Each number is 500 + 25 x the weight over its row's rms, rounded and kept within 0 to 999. Layers, rows and columns count from 0. Numbers have three digits each. The size before them is the row's rms in percent of the matrix's.

# gate: layer 2 MLP gate, 768x192, rms 0.149, rows 376-399, columns 0-191
# up: layer 2 MLP up, 768x192, rms 0.147, rows 376-399, columns 0-191
# down: layer 2 MLP down (transposed), 768x192, rms 0.134, rows 376-399, columns 0-191
gate376 092:455525536530459483510503521453517483442517546524463487480528487438517526546500491501547529484491505486500498489531516508485534490500521469516528530497492521498480541539479497474527489490499514517496459501492466503480536497510481538518466491531492487491510512511507473487572523530475506484525519504513515487483490538487469472480502511483473507478442493444516503518506506502471457536470492489490492481517511465514446552486463511488483521517512489486508539465487484453524512511527521518535478487480485507497508568480509479496490503417506517522498498513501525467502536482501478511
up376 109:528490426479506540509488468502484494566505455518516512519489483535485488495529474480465482490485530513476493506510468494525446500511481522481487464456502512476503480499528491474502502518480475504460557487530513511500468488460539461473517493468488495487504492488522514539463493496512517508490460486486497490510512461485534513506496521512548514517494527554503486482492514542535513495512530476522485547517509518494538495517514456531534475476528475516492448522500486567478462531463490482468502504509552506490502460518481476519519511557493484496490501514485500505468466536485473444
down376 096:479544532477484485476518526476527476420501546485490502446495505437501520482488511540549524459487494487508516500509528506452500502520523453552489515531468505509491558493483513485497514464543518504516477531481485491506524520511471546532497492539490512513502521490511497487531483477521501494505543529478508520490492507508489470469517481497462492466482498426499521523515521492473466522478477498503499495507509472489454513490478515447459501513493502474498536483507503449534540495511481493533483501513438525516506535497513491490493468436530521499506503504495503476485549504492522527
gate377 092:489493516471514479477483508532506508472528483520506510499446506505474511501499479468557494477454497467521484451545480497498502544470498520541472453460509513507498532509492509430451492528513518526538507510483462485511520490537529537481492481468482507503526531501508491501542426481490499514464518532459537540472540484481507462481513519481465497459515546487478513488481483531502468507516489510518535473472510496533481477460528498485479496500497501467492522475512517551525498494489491477442448503502539491514513500469532522479534478478474522503477463506513504493534517525503510504
up377 094:488500478501498458525468479497500478501504492489471486464436505495466565483500489472540497480466466512524527445509476515508490488490465537500460505469523521486513508505503510465493468490532506509494506522506467545482537507536530504483474482520520488534508513492504495493547406491527499458485493460467490490472557504457500512484509533505482484515467486471473541477462476485498513474488489437525485484492502525538483504474516515476479482504467513476491542494515487547524516478493482469443482492509526473482502482506537512466482483458483537486488505478506483466514492489533470485
down377 101:511574533492517516517476481503537523512516481500510462507496512543545498506485495513524550513499483526544491520543502503494514509495493491454499523535478472457490509516493476541494521442496479512529487509529488473543457532494531434513527545481447527466501448496490502519524507546536497491484482550510524500513505481538482536490467512503498517466472472481483498520483508500484528485495540511467491476523516474481489516480489460483507506479536519532475518502499533533493505483526510492485534532511523496512490470525478503529519523545545501506523503505488543557516491498489445532
gate378 107:478518523492521533499544476528486459514483499503548512519496498540491536415477486483477529507472530488474502466496441514514518486453469519463563500511480516487482537527468466476502501534513532502499509510507451494585491514495491518486511481518509517527478524527497540510479512487506489483452485531469517546422493519510544501493496507481510459519514520471508512473507508489513516518491520509516496534490521470503486463498495538474501516539482485565525451507483528530480520492492528522508475498496501511493477467499543517488478505487527520511474507485511472498476517483529504496
up378 097:512554480523531561481516458506454479501499506470511498501493505533477512471469473500499550504493514474507513470498443487503515509462433493491552486492474530460507488517485503507503507524539552497499452510504456519532494482497507521485503496492513475525468497527486513516477513465516514455484488543478516548405450519505544526500516491495507483543479478503519492490500520502481511508471513486529525522495525459512497478488499469478495521510483499529485473526512511543457504477469519492524493475496525521529472484502534501509491517490517473471509516496536514451485546487517450524
down378 094:535455491531465467507467552486504519507509498523496499485491496486504472560511520474494477504528496520487497530512507501463470496534501493491432479518519447484503479465534532503492488514492484501503495485523545502455516482508486498556471547496501498478545472477510457509498504511495495541503514512519497452599539512510445510500524475523483548479485475511464493530495500507488495497513468496484508455526501536500485518516492496542540508480526505484480546467529478451510492508502491514505529513506525473523539504488476480499539482531487474542504503504464550513532463507484500483
gate379 101:477505477466479505470496520495500518465469492520519506517471514510474461531525480522464453491502476471482487524490503463475506507516481515523502489474512495487520481494518472471489516493485547455523483467505520515485497461494469440467522494466513533541498483477522514476523541424536497484505454490473507470466497511461497492526563514479524450491543501533494517444503574463496507515493487448479524461499506461506498489481513527510536524521486492502521538533497512497508531510545474516470509460488484485546532510483483470517494493460523499515506495498519478474481467517498517516
up379 106:589472510488512472483501526486482514508509476514476519478467508485490491484513520486474492474458468540496541517547532472502517557540422474495463507497500518537524466509493510479518465515500487457480482522518491498468510500476547514494465509518531499494495528521484498512538519512513490526547511508514531537523469514455510496502552504507482498499541486502490507520504546540456494485501548526518491526489453511517569499464452507503506496484516489462503512555497531519521524509492487515529488495509494487493481534501549505486473531507493462496514509495487500483508501551466490516
down379 103:429441498494492508476528467538486521503483478487523494499493528485527503484533515512475457483532504539530454515510494499507493457491484501519519477485506462515561465502503468545508525479508490512540487505538509464520512518475493524479516466434452508516477510473509498516532496473484500516481494493490503482449503528510483482511492530471504482503515513501526479486499501488475535473517465519534487498480523499506514481485567490526511513497456492520460518490494468519508516520515509475477534506502471486535461492509501513544521542547521562499519457468510546518459481457541517527
gate380 099:521495480499517479539524457497469498523529504511512513524505485449494534526529476520520524457490492517466504484559512478515468493502506472503477516440500502528467535486446488485524501510531461570485487450515482464484494471529529469508460482457533509481481549493537512474482506496495495484570471505511465456527504459491465503466482483476509472465533553495496510492465521497494490498492510517458487524536564502517507515528493490505455503504531516493493496466492493480515504522492523486491486475506490480522552505483496535488492518501471516519499490431490514492464494516485492486
up380 089:497503525519486502470456521513529519472469536489471513497484476559513504486490509503491487522524529541529486504454468529479515517495476479464578486524499524498544486535521479528481516499481511446521485528532528503479447499476510530491538538501490515539485495544476492526525520511490489522442554508468519514496512513533547511528530499555512496497476482462528503525527481497514487481484475508551516499479435480491516440494499503487549482508489473482479521486542513517487485465512500515508491525511501539467467508536510480511503477498493491466520489525499484482488514527517502549
down380 104:513517527475503524527539493504448493481535447472478527491510478459491520483490464513461514522518509498499505493574532497540498498494491486525510505469490508551460489538485477490519508491496482541485452454506534481526507473502504456480472493452542520473504519506524546441459486512476481474546445485545482484500508499498484494493475522488507472477522549474487513464466510516490495474482500509485489536515506525489539479506477504537477517521527505496513474466488512481490482508532537485459492505509502481518505521468465510534484539440488526500505504455483496528489463479528465484
gate381 092:523527506513465522543491481516524487523540523538520499494523468531515503532544490519503453494545499536562500484511500490510480508505499451537468513489509463518494497470472479493530498468519504528494530507492481512523488503467531524439522485545510485489519466481540505516522540484536555462494507505496476482489523506552467472504481489455487486468513515514501538477544513506491478511472544520462508537521508504508464471567504455495539562531476519510490500480530521526505494503465518515495482501505485475502446545529506472481483504475504512529501504469506502481508484473487508466
up381 099:474487473493515522490491514473511505466480493515478476498456511471445500492492536522514570500478483489471504571487483499503499478493549509478526468531501543477485480526539524517489496508508519447497448510533478503486498537521492500499514542472507502511483500534484481519538463526437448515519528493510521528516525460517522511516489492524529502538542492471514469521466507542513506471525459507526471459502510492489523510478502542502470529468498480469499515524503456456497533500527511527464550492468493509513500520473487510498536462538492480506499480530449542492501502509505505521
down381 097:550478519516472488507518470518495494517513498484524519491561498550573492527537493503509467484542503508505524461552505488480494483546475453522461529487492498538533510516472486490485500484489507517503541494490491480517496467467520489481489464503520522513515479447520520490462530443533536482523481514470519463467496522506445487484527493495521492455518494537466526478516500491490511512488508485479525526529488479480470487533518462492551505524494486507477516521517524549526478495482509459519438486537481504503484511522534493506473519471502509512482514460543509495461470481499487456
gate382 107:474493505510478485481472553480507436468501515457496518526498540432527502536485542541478485531474488440492528526485494503495457496484451464522478520498501490510473488498511497524513504515508488499510552513475520526510536550478493495466480519503499473493500514536544443505511533493491492493470503518475505473491503499527478478530503471528495517504531512513524455505510508467567485515528528539504503499481510522485527441500470505509503487472483511552493531528529530504501460501478566542488481497513474537534453512526514541516518506535504524504479514500505491497485494472501506520
up382 097:514500490496496486520525483535496559497491514534519450461511464535495512462503493497467473436512507525543530499518449501524535485531551542497471503501498525510510534496457501538504479480466510509475465457523515495505492483518489473523541488504464553496478501473502510472509438503492516528519496485526538514538512504484494501469468482511474481512483506491515527495510490475415497504507489450471509500492515474498443527506497503460490514516526550472511457521460472522500503506521490501485541510496530507467509483457544459471460505497492481508522517521505512495500528529475500474
down382 103:499521511476476494506531531483521421502527538468513469498514511494522482525462541558493547499490510461498530499518551496433477525510463530505446500499460461525469520491475495535479484514523489506514564542512476530450493552504508538480510518485491473495501500522525481491508503508512529484497486485502459441519485483532494508522501521512509544517527508513499478499468509505511504514477516559513497512509472503504522512496486513526522473471485494525510513506490527507473470509469529494450448527488470510556486519565508528537493465510512489518502478513500497515484495501494481517
gate383 099:468459485452502521516526495456542500511480541491512488525515509481513521474471467498525500489458519510544521527500493513545496512468508481501504521501476513487480537485487493525512519499482486493510482465510479511471499515491546481552489574520435497553438528507497485494510512563519494502511516459509514552515516513522517496512487515484483506495529523478493454471476494473554470463518499516498474545486500494480473486506554523479501483499514492530522521522510485530524470509511487515487478496446492496551469499512508475488508508460497532486466502470474571497483452483521498505
up383 103:459502507471515509491515526456522470500482524486495497531529536501529548492473472506559457453485513517527532491550476510498505521479499481511497503510475496482498555492502527510517503530486509472554550514476462517535541463505501497521509515501523514517492515470500521484490532505529522506505516469494481531463502528505551522535478501442488489494530461516495517487530482528513500454514458508498497525524503509518504506529503523452515504474462472527519534490506444498514466507523494506496490500468540521514471527522531471468496460497469494458547519501537548533554503519498462505
down383 097:514523512535482500477486481550436497472540485528505491510473513482479441519526558475473520500517476494480473495469496518491544474514513494498527509530540530486515465488503479517455504498485529504490469511509464518502463533506481508450528489485523499466514539551502503517494496448492475462507481484517515497518517474468482507461551482577513512505494520489519518522483491488454559527514535489527497489509514517507496475499507461518492490537498501489465478554494539497473550499456518491486507512513508494465505488510452530522510520529494512525473464552501488472512513480465489488
gate384 096:551476472516480502483494518434507447465491469512508528531475504494447506489530522483515536476510494513515502526532500469501493473534504475544518501474457465531478425484496476451504490519526457511491521518553505455436544485483488486523499478489473469482487496509490479503475487535511491495534513490515516550519481489481494496476468482444509523463530534515496478508518508497517523500459505551486532485532455528509481515511468517450485506501500505480532497490482460496536501540497492487494506489465489517492472510493468528458494498499491471532515507503532529548480490488479502487
up384 091:462543524473507508479506483537494561538550461491495497508548497480548488475520483508473478537499496504478473451466505560489476530504495495495501508493558541439498566484514509556506512511485523459503464489463494510534474495510491490516527497493512494521501551499489536534456492472488503492502477494489509457463516495472508490522503509497500472541486481508504522507488487521471468494494501478504517489482511469506528499506495498543534491472488521509511511516524501466469511489507513473492495489525486502537528480495552470557506488512525533470503524462465465423496524513522515515
down384 099:540430534551513496507512499469534469501522475475475483528483496485477491507495490465512499500498477494498497513536500486504522495490482482511500484446459463529466485494534500527516488450528452502536529550526499481494500512496474470507509488491531548473499456548484500535475509511518489473521515492480530534510537483480520453532498475526513505510469518507499479492511492531501500487447517548491499537499463529480490493508488505504481541514463491468488512451486451506533482501531516457493532526442507493500484507506501501452491517540485489502530470513509560570498509491491543502
gate385 099:474508471509450521544510503490536510481487508569508473503508487468497496535504479502485497476530510531498504517478480505527469470522506499480516492485503501511491520500476480485521519518488506528517544472504542527485484529479511481496476444487505519541490520507494489521449526570527552437499508506480486515500516501490541480441463507484494494477487510477490477504519511463522496481507498472482496460496514489516533527502493536493482514476527515462535500501493556435502481503501514482522444531456479521466528539513451512510519521480499502514526529496533562515490541527456464502
up385 104:489462468499512530483503498503514468485504524516520461485473505446500511480469506519522521458450515494468540508499514513532533484491536485522485468539508522494516491489488489513546491489522461514524563498481512543533497526455454517484500503490520483521474536476470495486460547519499499481532524489507493445535491500508540531435492484478559499477488466474487524522506508511500480509479520518455490504513466467511526514513484514505537529502530481496530500539452512503482515519487531462442480488546482499475507496498444523495529492512499471492488500501522537522523512561497510534
down385 100:522483541489522461494509489482499478522547488450516530506477525538475523506476488484516494531475503490510526537513548501483500504464447506543507536486518493498484448528506491533476493486501485494490479512488479493507515491530499503506503528555497507496488474522508490459525470499494450531497484539480473555503534492541462491517506486538472493483497461513496513507502516529509498498490489502518442516495481525521483500480516455545465494509484511485464537445530446511493485518501455525508563447510525476536466519482534480494447483511527524486500510487473438476493485462526496490
gate386 096:484529532496474466453486488484504490514521486492508478517511505514516501517482540532444511518529477491512531495533493494506483551465486494528518478551480535517487492495518539472530455512515471467480480509520472529488549508488507506510499478483557465487519459517512515483489508464496484533540529538498480508483478551488468485546492481479496460487526512509507510524502516538520504501501500529489514521525533492472495482472505481490534505514540472505520548492478484511482478479473559521552516492476478524503449539535473493535536487510523521538452539536486483538464487537482491542
up386 107:477531481519519470500474484511518510524508516517523520540450499517500478524505517495524450508485470522484532536530461510508549513434511503510474503495533456546475494498520524530503504493461503482481530508486511499487497511469501470484527502503535517520495522496553520456529481486518479495503524495534478490513477494505506466525481545530511501507484521478470493499479517514468460518491501482468530501474518511466493516537548507479527540494565503501516525500481527534573471510558466470510471558523493513488496555464496511510506473479491514500490522521489505564508465472462507515
down386 098:507544542466481502513497524469514483460481497502473487456534465496505500482508512524480528488505496506528455481472494480491505478521520460506521468471461527487543524516491451515509472468543479518518497497489469480543484487493505517494447503498483478531518447506460509540460519490509541507530503511468527514475550488500464529491511494432481489471522510523495501479559523504532542479494482525510489527503480493505513463455462513527513456517458513511482511487497494477448509499463522519472499492529493489475511474539505466521465524518507511492514478486514525475484524581507498517
gate387 099:536492427528540544515512497514494519467497503486519488519519491527528573513502486490473515497500508475512508486478566448456507510485492508494535498500523528526508459478535475445515498503515490494510499495499511486493493517500492520519503452510486462445515507473508491518480475514471473504526511463502508483466514550451489480484481503493521475495502495494513495502489494507543495450506502515521510451488499491506494489470489526497490527527472501549500498518520535428487479475482506480493525481489484525518506527475524476528481467450528539547496462536518468467565508465470464496
up387 111:469490538531520496492469498485485502510502535533486504488522516526524527478500480539525477486502491505469502480511435535513486571509494495467434510498516445477505529486459519537451532502474495495498527490504531501477519463501473490501548519574494476479494509533468505458519491519531515498488482523496487514504530492495476480535530528472513521509471516494512495439498509501435499534497521505476479516476519471519518517493538490471505493470520496485505462487513503498563484506493509525459473526488524473494461545526521541462509496536509496531493483487544513518502457521482476515
down387 101:554539481524470522513494526490510521467476485478492503523494531464496509520521517495491508520493497497530453455511532499491519469496479495521554485506501538480497524475508483470516519506494491549519485471490475519511489503505489543529488467479521541530482492475525504551477511452492509516514510509491516503500501472501506502482499468490519464511502511488427483546473516493506513481529511498497516503507488547488496462474468480518552498531459453517484497547553446515492503488548462456557528491530497500508483505482528493538503493459460507474467526467483498536480566470530497520
gate388 098:528514475481473506493471482486486537510461464464471515496515480515469486462534465492483526513520532510523477524445508466498517495538453513485475490477499503514502526489494513520495501467467487558496541574520488521437492488507513475498446527475494481530501505476495497527518487532533485479474520507480466548492494498480512517496517527479548447529482482512438497525512496472500522474497518487491519480478514511503515513494489500479477495495513470501511485476458459551477517503491536518488493501485459511513475491444566521502474496503489527552493523504459478449455508500496489520
up388 105:557501468515495522505469465483476487514536513483490543464484524505472455442521510479485548499536545490520498497499519492488498452550454478441507519471504520511511498470503459507499475503479502478475506533499506499532527445519487499488483493474471506512506444493502533514499520471496493527481490480468464505488524516500488533527541499480519511559527466507485517505491517520448474490500512478495468515459510477512463491500497509509460534521496471476492501509475490509467477498500550505481500497518509518479442493480477476529480499500475448567490484482494457498469457461529498527
down388 099:507485527488526520514483525558514484485490517526517496541523520513487506555479485508516510451482497474455515524542503543503462484492557507519512491524489504510511493521559513493500540514501476483512457460460521489539508518494523495480517519504498490524489521521517473458489506523478480520512459507514541481533500499480515448428493480526511511480535495480534478479532477506521439497542463520490499484544505543490534485499497525531522508496484543544517505496522518480482520513508462490558492508498541494552524538563483530527502502517495502489487493491510523486539489508529517469
gate389 096:499512506522485498506434512516492512466505491482485476510499523537505541483486454531558489493507483540482518440493444480480506508489504495489498479474501474506523504502498521470485425502500481488480433502531447516479515475462474493499516495475489447480509481512528499511487511490559467479509508476492502503495526447491498507487470495488544516505465443516473520517516489493504465491489472488495496480511524472543488455472490498520494521427482520538501509461503485513479494511510480533547513464454471511527507514477522541537541484469476521508511483497492513513507542486527507467
up389 110:519512502564520495466476546528461515537496494522488544510512504473467510499528489510479501481490480566516505488476505490515488486492516494520482514462511479497513484492514537507566487465507533536476516479487476487453516537481468492519503523513565483466499453510524516525501507497532467504506506484492443482484492480479500521483486482483499477462505541468530508490517487544473452478511552518460459514548490515519432515488501505483487519483511467539467487516521550507524486460502499482522492505476503489443486535484463556518511522504510502519490502540501485476486510492467497503
down389 098:546502509466479494530509488458515476454522499499513488477466487525506498533488474483489486517509505450480493468520501508487515543491486539480496486547494498508488499491517480478467515519490473484556481530513550542544489511524491526436457478497471498533496511504475467478468510501476519460493484488502535496532488517527485470500482490483520544515502495528478498522514503466503551520498472463573543504447518512478547515500477463538508491535508534472525516465461452484504544521484525540481523519533495500554493481499524476492490468468498501505516502491497542534496478494528482507
gate390 097:490469539511473529505517522481534505495516479484495450510532492493468506522555501505505478504492512531478491451496483470510521493503514533533492481568498474478484528483456506522490519497497483489482496464537507529512451504519494459512524536457468494491501527473528511479567483524443458543496510535495492531468512473508498441454518491498526539526448503478507506490526488485531434499460501513522515514500509475543468507499523486493526530502489469510467512467509486510503487527482514520483501469530522512475534501509492522479536490545516491468534555480467503482513531506522512510
up390 101:471526504507499510531487503477523493476558504504475505498512502536417500444530475496490494518501490550490482496482534502506506491417479499494500496502495498451508516521497522539465540473483489484511500478442443526496489522512532467528571501510534467513520497466522514513513528503476509518442512505462483500446513494484522502494492542459527512505425477490485526510527494501520496497511495480504524520440518481519482497510563521497525501524522502518494495510496491492517521497518483527514503503532469504527491457449479516531519507543493486492529505503509477497502527515492535505
down390 103:519487465532485491430467449501445515501470508511503537488513493450559504544472525512498524486489490487525522534474490535467521488534528467484521530495483535512507473513491512455491483508516505514487533468509536504489523478510479508505452513520467514524501493524458457515487483472521495474526494498522510487534475500514496526497503454530468458535565496508488484503466499523496487472530523514525473505561501533473507491483500477488515498509465512511463490514489542507484496503467510470506503497474534480480458518534483504472454506475488537516470502519531509528493441549515458493
gate391 093:486501498522547502474521495454510511479538494510458479486517522542481526504539492543527497522465527482519496456541530451510534549512496492457548490502477515540511511504515516467495496463492514534484524478471516498514517501488518485542505494505506521470499503480495494520520502482488498475514534501512493484488516536524515518470504513494481515474505502508485479507463499526478519526454466424514476484487480498530510476497515527472473463494494532477491544514480521450520534463490506448505482507463516518543493504495567492462475547508527500458494486477529536535491539443519513462
up391 088:475514506519538502473534476422509475494541509481477483449525541511491488524530480530519536519453522497498508455509498470502501541508513512479542484501477505538517492484499488470501535459474543514502501488485481488489527489463513508517494517488514505510485489483465517504498492469492511476535513512523473507500520554491542508476520528482485513489506513522478493514443516511470523515459470441523509498502493536534497481507511498468468497511500542492558536515458519461518504457508502449515487500477529517542485523510560498478483516517516517443484469504519530524473497439523493531
down391 089:511498511467490499510488477535520488503491465516516490525459520472527492454452511456482512447544482542503475546463446511493519476537512516536458525497498510491466517529478493490486508509520507495503505529515524503492509489521510536509504508519520517510528507504508512470496498498527522503473436500499495496511500442484480462519527491544506464512476509490497506503539495497499508485565537521468526495504521474494465509500490501512513520538486457518459453507503489535500476519490498571496523496546460486465497493495429524519517491477495534541535549467498490477507465558475492484
gate392 111:482520497512534510511492533527541535472550467562507466505534490480484527489510501509478498496509501518508517531513484500514532484464475478508489468502521500480500529536480448489467554501536530493504488521506499495501508542480484475514539489464484497534459504522551510501474498470487483475526483485535501537494527480517494487492505492526493522501460488486516457485515504512537467470532493505537522528506432497539569499494504470476553520527491481528496456510524567515512527523551503513486517529512464492494486527476544470496498471501482480432494506516528482494506478496514527517
up392 100:475471522505556509489520508506520480458522523539533456518524470507429494481495495503485498478512477537432497515493505507523490522490507501534439502521505477492514506550459489499518511451510518520514556541458515516529498539496484500554498503470453466525479517528503528487482481529525504508493519520493498514484500488509471509525504453504535502503463479491483489549509502480521523490542491485556495504461480509519541499531509497501495524518539484515508518487495530511517510505533514440506554521473460484535493503460518493517509484530489489460448534505537500508480491509535488519
down392 099:493518533501466501447477490498486478519434479460484523495475524523536488498497522494483518519468522483488473521472556489494493492547517520465514552519493504492474472473550548470504507483477450466512458479487482500496474464515502507491475476526501520491514512475480518482521492491499494520466508512474486482537487519494467515516514467514519503478561511514477529477521484471492527502434492520473494471516526508458440499521522504520476492492520523492497485510491441479474491496481515536520473470523536541482538463466503521524512497492498539566491467519483523492475532513463476474
gate393 096:503507490489454508522488508506480433445528522480484454504478500475536525551471496530537513513473489497510512485498498556510461497490497491472507498465531550515507472542472531473504484531507508469473497496494503496548436495479497493493474531520528527464475500469512513513469454460453525491513490467513445501474501491507488494493491527538490506503503489524529497494500527496510483507503473569470493489529514489508476513502478511468493519507506462492539521500479452471498496466467509477512526488465530479466469492519560572542511507508542469499493484507515484531519516503508489486
up393 095:442544496475483509487550509474493521489505479477490501479469490529511526518476532496489495504452560485503503507513513511509508519518492492513549477496521533505531519499440514478532480501520503500491492477491509536527501494472463488496516518500474504513470509456510477531475497543490533533539461474458469501483492490536515479507498529512500489520508473531453528496510497531486426514482513547509518486486554449515461490489526447467503503499543472446496562486478505481525500501472492506494514529461477489469522467498521495478479535521523450506469533493548495512531484486493505486
down393 098:538481490533489503475443499491517496499519500476513530514516498445440535506481483495498486466543474499485489484508526485497503494510505535474496523478454485534485509516564479532506499478458504503555489523487500463515527504522570481508514440483527505518544488516532493491511505494524480510493536545512558481503506532478482493494511496540480516437480474476500483525503518473492526479510504437511485520472490573496518466492490499532495493490484496521487495492530499492481535510523509511494476508546497504530477547487440491505507474544478526485504476519454525474485509470486515510
gate394 095:481464503503473530502476486501464495524482518457499468492528492524519501492548513505528492522551531540514453492531556483504502496491501515496550521490563483544494515462495501439489526470515515455511546527508475493482531483455486531499474530501500490478493498493514490531534488481479499495464512532524489501530500514497486488521527523541522471485501484476483493493516481472582509484498495446521542457519513519520524478538466497471544495493517528553504465476509482467515522514509488483514529505471499507507531471485535487494510495528533466436496504487515511508478500489536479466
up394 088:535523486478531475493501502489535522490539475566511531493488481489513472492449516502479509475457498449490528497473470547524510500530493504498449468513480474466469490512508499536492505572487488562461438485502488482501484519521495492499507490481513496530511504522503500501447533533516508520503468470494541515471484497496528515471506469473474535534551520493498499514476516513469523472492533577470458562488483481476495499497525532525481485516504500448488505549494492512502457499484519486467475490495507456497483523524486493514510517494470521544511482527494485506513493519492522515
down394 090:465521516476515499547498531457467481504496481433469497480520461521476522486511533502507485524505546519548449514502513491532451478524496511505496475479498447494487498490511494464480546490484540494556548510544525472466485464506532518523462528512477498489508491517482536546488500510516473508472484536495512545518498502503512492525513534518518481504491447486461489505478469488508494469550478460469515495473460536494471472494480503500522467534476533514477481485513462503556502491520492524512478512481482477496501487496521513547498485509545497471496496503494499532473510525545451480
gate395 109:477491491510488484480488462487555519509480514477489489465471549502521495534482518487494545501493493494492521486540492505536549486504500528453438455495493490510463511537464481506530494478526488530512498466448476478520485529513521502517480469513493497508431501506499479499514530520511530526502493487453506455530461485495492480437471512479529501531431498497490515468496466519514543510477476526518464534489503501491539496491475527468492545495467482482533493494475505495495526506480494503491483502503519539510503518525528486494505525446506466499490519483523512544557528441465489484
up395 095:477533518516490458466506486477507508501494525477475473502496521497495516483541479514549574471470511544502489479521462495525494497488497491477488494497477492499509469486449486471491463500521544533457478465518484471569474541491518511490512482523473493531433475526473526463465513477514495505467499501478483467536533460517495486519493499481499494530483473470493492458503526474488491512463491482481499463470521496553519465510503487508486574479498495462536488473517520496526528499487515500499493469517529538548554521506487474480504471490463492512500554506534501482499508511472474501
down395 098:509518526506539532533514531487457486454524492519489528532487452516487508481514486522491427497540493486503485510469516496485471521476503481552561518510528520482512514481539509500511516497462517484514498540514520536479518482479483496548488516485496533477552525466524523492507472525476519502505542516508536554448504533515483507525470453518473508517542514505502492564508499484518476489509546496499535529510502479510456512487507476495510457506516527520478490517526478507496492481512501490518507498466487489459485461465434487531512487548500521478505468495462465472489471516514535512
gate396 104:511487523495499509505489500498505523471506490573508509500528492457529548523516490497499503467525486525499534540465517503529503540465493521511470499507502500517512498468522502468520457504499482527517516503469465503478477539521528510538508492455517480462506462511508510522538509508470456456461496501522503487503454498491497496531479490535507492481489521471466529493515474449517520461486503499493513511500526516535538446504460481478492539532498535506480462491485501531450505504512508490505517538520470511545513516522522555496558548492555450493504514473533525521491437521530509494
up396 097:455526491518516493468519478532483515518490518455500499509461462486508517492477511484497504468461507483508460471481490468462508482551546472499482496523497532521497509509479495513467531513484470496492503485525504510491555459516469494517520499521503520532513535474462496521486498452473538503515503551502482481526508484538493474495513464481484499509505533512540533516514553499447475461558472533531490500452532457502452526517529516518459484474511517465520528464520437525493513500521457508492478491514509489473468536518483493478495470503457522549522515488497507503528538515487525504
down396 095:529507504514483508506483527508505482493501478528492500481552523488531516526497484500495529476531472508472538528512476535529468511448470505508494496476485476471519481461517493483525458512492447536504510508446473473494457541492493499555463489461475501448505443529556496494515495523468474458487503486472521503492495499447510477521494523488494494493501508506459515477522474502534505508444494500474524524515509495536548487486499499498510534524465524510489467500472513507468495503538514496493521548524483546552516520494531511521525522528555473448492493509509513510502436524531480483
gate397 104:496478475545518507474536510487565514487474586483523490485527506478520509526471534506507526538460481499480501500506493497481509526520553488472468485505478532485542495523563509546543514470538517521504514502553518537487551542507504499497518498534509521508541512491493488503512503459494478476490473491468481497512544508534529523494492512504500506540538497468525520524476497517492513458488553526522518513519494526479490501464489530488521515508478499492468515526496495528519551471457463502492522508493489479537470466500469504560482546519499490507501484462518523505504524462502517514
up397 107:498551535531476496499471492487493539493535464500472518550503520473483495501484495489466499469530500559529507481505536505487497495529491496539517489508514442541460493443458467475497500539513498487528494542499478488467469512493484493488484450473536510432526511521475487478441496555513489492470500512479504509541495529498461501491479550492488515499490498509463499456497482529539487494501503492525493479508519479545529505539498500538499486499495499503526518524485512500478456506496509542521490499516498529480523554500528501461505497501523512470484515569486457472536471507462484488
down397 094:512472478503529506494520546497526460537463551463509518466514493518516491482523513491510522525456511483476481519510512539503503543489547475489487541530514517466518540500567520531529484467531503487496513469542533502534532530542518543539496519519478470549466488494449512491537514478494486508524498513495495504466526458514517495505492478528515489507529528489552505540488493519459489515520512509510523531513498505489495520450472466473515480507476485482487501492498528527538510495497512498507530510442496460557487475491456486509433535505509495490507497462497518516498495496546507519
gate398 084:488496507516533536504493511516488506464494490504487507551488472488490474517451484460503478478491467488543486513482497515513551482557551513549516527506501482528527487477527514508458529490491452504535516506472463539464480488519478502517505536466497482494476511451483532554547511469516439482479512499523489464472529520500513505523500503515524505492511457451520504519477513511491445462485504495465473470466510521449550467521521504501538499508521509504498535479505513538498501474513477500486478464458499449517512514506470501465511475488526470463490505460526499469499471515505510527
up398 089:486502492534500549492549531506485500487457457547492470512525461504483528511463480475522493507534468516538510505481469495500524482533538524520536533493454496517515516470549481492472539507511459506522509518463449522458501491512476506510523507484497532498495500491480506504568548481504448516489516518542476491491539518491499517528491490530501528475538465441489539502491520506477475514477509486468500501459473518434534487518525496492532496480482511483526535458484524492470478507501467506484460482450507471495523518510468518487494464475538473490478477480501533485505489502513473509
down398 100:505527504496478498519516537493496509501502523461487512479493497499517463505528517535472508547482503524507476479499498539503451503507485507528465483508523514497480534528494462492491502555499554528496481518434508516544507510497499473563484487485470487531575465506518496486477487485482562540484516518462491506507479472497497530532475550505466505524466483469489467502487491502520502512519475523522419542510511432538477519507460512541508524509481509501488471511511501519461484500481552502478531520513527495521493488514466485488520515545530475493528508532500483503483462518483493506
gate399 101:561475521469512490498513461508495496501473517491478509502527499485472481494500528480499515472534508553497473522449539482502514488516491482484480466525455493516515508490482520518471495529533503586506495454490503523540506517513485530480488519510484510469470493459505482472488487519507484489474503483500499532532500509484527504488450537478521491464479500486538465539533560464527525522496510533505484460561554538513489477514477483490513507514519537525471528487463529489516502459514496502506486519511513440443454497483456490530522500493490498461467507473479506499477490457490492480
up399 098:474488477524492497509485532506503496492486495480477488495516524480505472505501507501466470478462494452492496466555479486464461482499519503492514535497525516500454536523502483514526498500484523477484505532515548454514522509495499465540500513512496511518510488500515530528500501482469523458526507519492556454462535532516492515484515468517517543492538499520499513500485475549458497475518460543510466517483458501488474497473473502540447497472477464483517461448545442536493520503471524507478496487495507531544517515484483506502442512516497491535544514507516461547522485549495536529
down399 103:480470544484524502475517504484476499473474497509537509489519514508499496514475511536491503508534527557491532527471527527506490528516505508506486469505449496482537489483488514492438492464537493554523493459490526504452503519484473533489520501488532519510522494432508497467498496503502475473486480531521453517495500461510544462501447534501504488508476524462471493511517532464530530513506587493520516541525516500510497488509533519496528494531503484504470523491494511479526485498508479440497513523522466468468496478532499527541507483463522514459495512470466487513456463460511482490